python train.py --n_layer=8 --d_model=192 --n_head=6 --n_kv_head=6 --head_dim=32 --d_mlp=1152 --vocab_size=1066 --activation="gelu" --norm="layernorm" --norm_place="pre" --norm_eps=1e-05 --positions="learned" --qk_norm=false --attn_scale=0.177 --bias="none" --tie_embeddings=true --parallel_block=false --extras=["capped logits"] --init="trunc" --init_std_qkv=0.0339 --init_std_o=0.00846 --init_std_up=0.0339 --init_std_down=0.00346 --optimizer="muon" --lr=0.00649 --lr_mult_qkv=0.4 --lr_mult_o=3.0 --beta1=0.9 --lr_head=0.0188 --grad_clip=2.0 --warmup_steps=200 --schedule="wsd" --decay_fraction=0.709 --decay_shape="linear" --final_lr_fraction=0.0 --batch_tokens=32768 --seq_len=1024 --doc_mask=true --train_tokens=200400000 --steps=6116 --dataset="wikipedia_en"
Each number is 500 + 40 x the weight over the matrix's rms, rounded and kept within 0 to 999. Layers, rows and columns count from 0. Numbers have three digits each.

# up: layer 3 MLP up, 1152x192, rms 0.0769, rows 341-357, columns 0-191
# down: layer 3 MLP down (transposed), 1152x192, rms 0.0296, rows 341-356, columns 0-191
up341:478472479491483503477536509474512478532471503449416505473453522497548444456508433567524468547521489446460482482477473535483484479460542474543388479517530474530466420550552520481546529523425585492535565535446524498516542493442547484444445501494504450541532519518554529431513452437506453408423436513456468496526550554444427517492448596542476454455480513552548479455479435543542494535529527544460521567446482489481449426519460528510545479516517504470568591482475558463524481480489465506557519526498514520554534531483537570485557527477485561556499485515531528514500523566535471514
down341:490530540580460538509476502453538592497561460576521521552448452554559450565480553471381478520457518517472463567506497452563486532503515486509514520461540470512562552424500462509438507605470432443521538491465581479512547520460506460478514477494478453593498547544453552497506545490483523513447546549547463443488429439535518525387440516544468482450487480508423486481440591485465475499428476516460568491517558471471553581544452455474521588455476563433438511543486531532456592547538500496583395514530490518441504437546468460514532470464468455462608436595448490550447471545519487466
up342:519599484449440499513506514465465489501563499499494496469525486500564472561498542490550453476426518504501555470566496522502552426485562524538606482454503493516476519540404442501544517410461558505526462543451517446533409537518392496472431499477450539434531451437559444501611490527530541559428464506557542491531565512514551552504490528449422468459456542535530532432466542479522517553569483539503518524491486526472477490522546503496500507456556477497559506581495502515511475441444551543589538470529505506470463508457488447454522533495603495486489545427422489515550473410429440540
down342:421622539467492472483400570497470467447453446451538468550519556465552542487498555501521459486411404546532429540523524528524498554475587577449540491500536558491396442483520570375526474529484474417503523427532494521515507448597416486494531518523526473499528573473452512492479481467523511443436489519542463549401532463480530537492487585497591530469476478468416549495482483488507455512467566539479495519509514615567506494489490453440542518446558515541559513464519518446502518494556500458539538484500462608453453511523512516515503507459556513495540498508486486498499533466496484502
up343:537500509561475539587522480531476426490524485587456590562522513480443462490523476465565418468487475424513461474498484492501421479446447451518422464503575565521505521509552465538454457560584517555555502521491484516510576574513561433515530473461526475483512425427577494497500540518468556494561520585538470481513564507515461304509497464506431411554536464479514531487507568458445538392538511466440530478463460507525531451494548503467475504552510582442521494424470539533569547488470513622522542526518413528561522427569551488464439470522504441487486503501527553461538473487467415458
down343:439505482499517573481451559527542498481544432391461537511474575510435497472436503530433527487477476425464435535487523498499500557505523505505556491417482494464467552530522502482475578472532495473502459518546480503487554414477557589447600478491501546548584500467592525561517442463497423449510574493550444554459512488467530472453482556545511490494454582432478441586488494488531546506437508570472554507548530438525507500535534430461584506499541517515489499425493473536515554402509573462627512515528435539466474569525406497502481539461508448492427471536466427505469442474457558482
up344:510540532447573455489473474490531495532614533450447485480531516506561551538482451495526467453584459521516429546513512534499471485496497480472521465524457524509460513494488525424527533461540564482467477520517496509455519503431538539494495533514529516546500517487547491476455506500432465495598524471525557510440512563521464482510564517464473531436574542493513509512435496374538462497526487490483419540513561525458540484456488516525497511491518510558537479456561510481427455536484532457506528436507492514457463550520500543489523400509411433529513502478498504489548562466488509467
down344:585506514588425494490522528485440508508449482506441466484520501521536510517496523515627509442455531533510547472524533460567560498476501455484512528461440517515426464563494502516528516474513487530489503537524483474575459515542541450517549516464504464536508491517495427517534476473487402479503514465463546474482462467496481412514427520488512478524462432428497484457557475522529473551508479480537524628546522521528567484473463548486547511475438549482511468504525480483540470478507444545491469470466467555488518492477505510465443478541483506492514577518488424562551411521564502491
up345:520452507504486553541612566461504457507549524451568519554483535543548497428512515484462504504566443469442528501523458529517509553536533510522454364466490455536437461493513553476444533468483502542522557510510515471558511461477534473626420552548473525453482595491535501386518564513460475461532590494540451516551491494459436530508436534506510503478419454490539471446523481499537524501483489526474553480557556459467482512425476442500504509472504553541576506449431454483516431478525533496565472479476492550538532497568526448558563507507547490438466510499488379523464543467467471478
down345:501493552507506505469503530478512465522443557487499464496474536456475473466491434571552454586448475627459508521437514467522465465478551550508504517569496511496561430505478500498541545531482402498457494501428587467421468506499443521507488455473519500554468458554392554498466486424473594529524528447468496527477466495514484484526505481492553459516529582549527595481401468551372548530426535466473545546489487540573460522531534512559529491422410448481508530572487475473454548526500500522576574539482531461489509530470519537483582466445459469513492494430412517548486492497532539527
up346:487523516504502458458598498582563458454531472493475434562488548450515535427475522411537452468473464479546586515478533546544504577517447467533585585485510460403529511424464484544429520537474473446526486477514448484566484530479468526418455478523544506496379470551518535446470488535536437490531541501549467482483501528537499460554528495554471474509448530536480538551474493522501477587546551568477386544571462380387521505483522398504491534551476510533502468467434482452488500457484551503461526573419549449452590614488467454502480457469511500508540375518561418563515517506510529507
down346:456563465445519513490405542485513510451509490490497556510517464486537506541483519530534503472502527567479444425487439473492436513515524501379490490519530500578508511541532490499513515556527526506480458458460514509439489527517521496499493531571425550544566523451511555459561582491470600409518552428440499457395494447460511492454444500527475512525547468521482441481498463432575502467427479472487559474488491577539466460506465592545554528443570520467471525503508467612440470533532515549499426481475511520528478449529502557494510573445471519444534565503515508501456528487523520556
up347:501530526496559526485440504428491497546497473464526526546475446555569437447543479422550477537517462405460519525469462488518427401493531446521474461502487493589451531475485478423536448462535470510478550519513542495575537577509510554459514523436490490589442544490505524467542487491596448476522411473556485470481476487420534467525531511542501485498481545452453486440531526442477472501467541473550499559526514535466541474468519540471411480522508500545577463523505523505530506496510510522490485552478553531497579484496507426475589504517470519515508496476487432511439480563553564516
down347:548503506462529589495507505512521510518557503439475513492502478407452418407550490516513514465512480541409512484497516490526523454561452543500513476526468460507374540518517490455478472457537456491449505486481407533467519539516468572520451491533515497541406502498611471518483477516527462483526535512444502541486545489451585498439486474480531490554526529454577507519404490508499530510441470455530492487511471590505435523493456480505490531512460497499415465504503470484565553564539507552536532565473520509453519561537551551513514409510454495569478477522495623487501558471479457485
up348:543552458552529485495466506489565503483506606514629495512476466496597527484492474502498501496463462470528497491474470540490516472523473513525506472523493532552425421498483422510577459429560470530559510520553481541514509429572472491477515499484509479475527483498516490528494410488544502460482517501513469539516464553386466544488527470557556536546505526428471464445572569551551484540513516550479507473465440471431530454497435500537464484545555457477491470548493598497512476491523563545452525467519548528530520445484485452493445506494609529493511535435497389567481458457446448499
down348:482512448533533531589457486544482488559566455501483524516510564434532512479491478488535511525510583508494554534553464525532531505494496476454446539450477551481572503497510618427505565531464588448470469526460471513490437555494467431554485453494524562475459421550478509536492489486437466536528487493500503481498530434518485482496569508390443518492458504519475530511548458471474488490529438534444494501522520523562434503482585502530491501436485478436530554487508441530530457499529503453518450496511487496471550527521491485547526447524485481492499487504432612534493455499490517477
up349:483467496511489495526510516515482453521510511495451582589501397478549478573551473570526510565419467473515516498474532510529481530463480492537488573483557448473483447560487504556409467522521503482520529449530483508410497499560480487473517463500398527522487494512522480536531511520534528526543521547449514535479422508412483437475526484493454449478537530478471559493490428494505546533452493527476499478549595475477505463522495534454564457483556444454400475466484504510456523526501445540497485531502493536451513508418523515503564550543433503441425498502482556547486508504473472466
down349:521371541469476395543427478491503528541559514559445536514505459524584475479513546584454484491457532512477629554487465517494418518576479535488495484463521464584511583542475495521463482536488541548465521510586503466389500531530535534509449473466521473574561440552488502487481452493507521437504496530524581452489459531515473432478551500459467492483519506451503509506494449495478576476473456461492473474493540539484531456418521585468489492485477556445545484483486403504433448559465419558482504606533579452475483509529487526440483486473511552522496515486526481559521468497514553492
up350:443511551552451493504504502480603533486512500508479470567453517503621512511496460437448421455522515452491535530515494429504533521495486444459506478435507458532446419511460617503483523517523484535433498450554564514524519487467516502501470531491566548549547496406500427460517472438513453483493542462488481563605438517463467479491534553490464513412466500462536531470514551555505437535509472517570457479554421515481484501498438442558512585528478477529458506552460543540493484496520489531506500545472527514471470471484532495509459535485550557511551508512526509523512423510551479498
down350:453476483474548481455524544456545439485519511512507536458564559499525530556481603481553549491459512468469481511446470554495493568466549534403603521470488521542490523484570567436518483463495543517497461503516497468466505477523504440529527491477468522526468502471513552504451501468530488421507487484456540535449543466551550579531492464546545526492510538532436465497463480529516479537466558507474476487481447507545518511430552509489554510509528494510487443494536423566543550552426427385562446440472540455560513497468496481526498467534448511414467505470495445506557539492428490478
up351:488454498501510386518400509420472515513525498490413482436573538468458483496531553465509488543396561514428525581508452515475562518498535542491435411453486536489470486478527510556507424521518469386487542576509497443420562434464546490533489516477495512534519530446445558493437458523575439414509554599464517581498517546501583511530406511513467542584470545453526479475523512496634516552529552514511527463507585529505435470498492448458526493482450454425487546535582524508548478471469496483521523574566543567426514576424476471496411532490518543574541508516502481569439506498495537471
down351:514434537475390652451524469509507494453519421453539502593462561485533466496437542558494460479555483496552616467418498468526411543503533494507534563470587386493428555521478511545533469515544577495541511502484519462544509471561520515457499461494541499529460492611406457483556514505499489511502482467511450485505517524389391448491506467511466566536563483468427557476565400579473458526406466492451536460546483548580446553490495503487479419515584458559537541486392576507487502511474547459501527479431532426523499443621487623480508438477501421498456522525516569500476532497486502550
up352:479530530497502484485559520533467376494394531513470521551506514403495534407547544527496499487545551488475505483561471497451476494489407488554530569470563464503559507523534520502518453440575568483514432505454535473451569456487487525519540457556552462526576468536516492432440482499516560531480505530427423505487523517537548531564457539447477519495466518533488437546564490407488443524567488518467466468490515495484526605542542516493506444466476470499470510482510498451506527469516480468456476541555497486492562483543482489399561500434493461549514457557504542558506526459480530539
down352:486411496537488553529449515537545498587479506466545527509435537501508391416526497422508557568503572506473481488431549519492527473473566544478513516500468443470474459536535527466516466446409479460519501467461511517584506457538524452534527485485470514525587562542576516448433501499532554550502467528545589492479488430459451479493508493483428469530513497454554538543473567439427498446555512524499473518516533523462536520522550437539470518440530559529474485383490575505447471524491443571477483514496526498539521476444518516469507549470439496543539485484415482501551506478484504492
up353:496531480421453443545433525577487529538564530491525534475525524485485504471527507499508507490513436415456532466480483525535453501485443456501519439432480537532487512587524472542535452495522476537519568543549475502538542503483519533452514550497425510521498509452518463470473499534551519527489570472538480535461495477483469559463480507561499512439533530511517533546519479550490442509532434520477565493519409535497546492504528528461503528519495512473469540454452422489498484510508541515510427523505467521534481443505482481534505553544531458564478445470496480549435485575519503517
down353:511460488525479528466456526451534571503511503511466551463505501508482535505470493518449480488500471470540497495510520471448550529495507523481586500495516481507530493554456486497533537542500546557532515470510449491481569447512498496441501472538531552475515396514453500499509510535493527564515441446560532532515446516467489568500486513518440527501458528450498415457503411458480495500493501533453592533487528531496485455529498499504534479497486556487478490479521571510459444592600518521469526508497548498452488565493469478544458418441498494452560517461498450442485516526514504496
up354:377555494474458440481513554495452488494457448478455456431559545523489433426603451559531568530489554572485508426507566425513527499504530512510528532568429465496449442575499522479511470507487525552456528549573431496479540498526502451517501482578456521463505551575546478478443488453484480512485563505456497451556497547514462496550562475484519480445484531503476552452545452510459549469516498490406464508555510528552503446455548493574424510428562494598500586534528447445494554481394536453472505452493436514492502521555515486590490509504474470538494479508506505543518494476550526472
down354:465501442500495470497517566519567534585511494533554527466500466521428494439524524536480502472550492479468523489532540523486575552561444552502468542484495571487467521493494463564434522467500457470553548513523522456478490547473463515555501531532399405478552579507564487525479496485463509558506560591472531479498543545532527493559533496443461452497532456521472575494445501561463516479583419479461491582467463415508496493466535439484574444512492448502535442542504481530438504550445450443434433597466550488499468412483437511522423575569493536379508513438494522488469509446450422564
up355:486487500448490477519537555491463485456450458485551518499500510501528486586495439482555475497517476514509552487430519534490494483522501471472504480490515526470522504512539563543533476552508533486469458540474529589504471488468482508489475435478445516430541539486530467469515524506439492520542456534487538525529495518484544554459545517537537438474510466536530508541464486553550471473514473510460474481510431470517533496508510522552470522495490508568505522569493486470501450530526501487455543494445440540498499494468507538495539527459515506540528472462505543452561515436482454474
down355:493486498459521483535451525506514511577505533488459483476484446470536446469494539489456526481509527513479467532515455510502531494454557496512479538465465496520485483462542486460486529507529512527543513473512454461527524510539483506500467449493564456467478495539505585489526497460516467531498426493508520434498499451479482461536469495484514539528414515520522452471480471459472467513475523511550462500569521482511492537496478455565513478489498559501539448477531475516506486457502523491494484528558562484466485512461454520465502530569557497470555556602491516476516525553457521514
up356:506489467539446568526458519467442543461630452472431464544485473483528535466475485483453430497473521528507523483437443464508526505514491502477483670536504481496515534454538528529462462464424516505476591518429515570528511405401516429377442460415439536558415479436540567538508474557538529449439519512472455475512419588568515527483511485493458525471534514555581537510500479530520553565529494457541494421555473541505487531536539481465478434552491471529474437449482498506508525515509518489575480506441418456501543528496463480564572539501428488538464441542567479469554474501562601536
down356:487474526520520434477452534468443496511497555477514432455520579468567496459529522536510572450432489464580516495480548540471457494539496401492528487462538509467387460577566480470494501460541491512422506398518436516575525432580447565527413506508564598513538458512596561527463438544446582540429404529561539472440470429486497467417503490462536514525475516557527461504501562486510548553443475488461524466526477478551394569542496542520441544553503559549486438535492521576460436477521538477469445506504528452498543511458467533529566490485469513465538510423453601557480524430494640497
up357:489493533452567488440536470547518507495442510469513495509515521492474485568471456495477565509543437548462494498510487473525530490574493438482509433519462531469455462423464487455497508535452527535443557594541488505502467461466535524494492470468578549447495562553471546495534506481437504514503513411501494504576503488485510523493442485486462526492528542553573407505544501431467485478474528439522548492584484407465490472529529506582524536490528501495514491464478504499526517479515507489493487476496513481487495523426505514444494490488539525517498517495452505559461525543476473518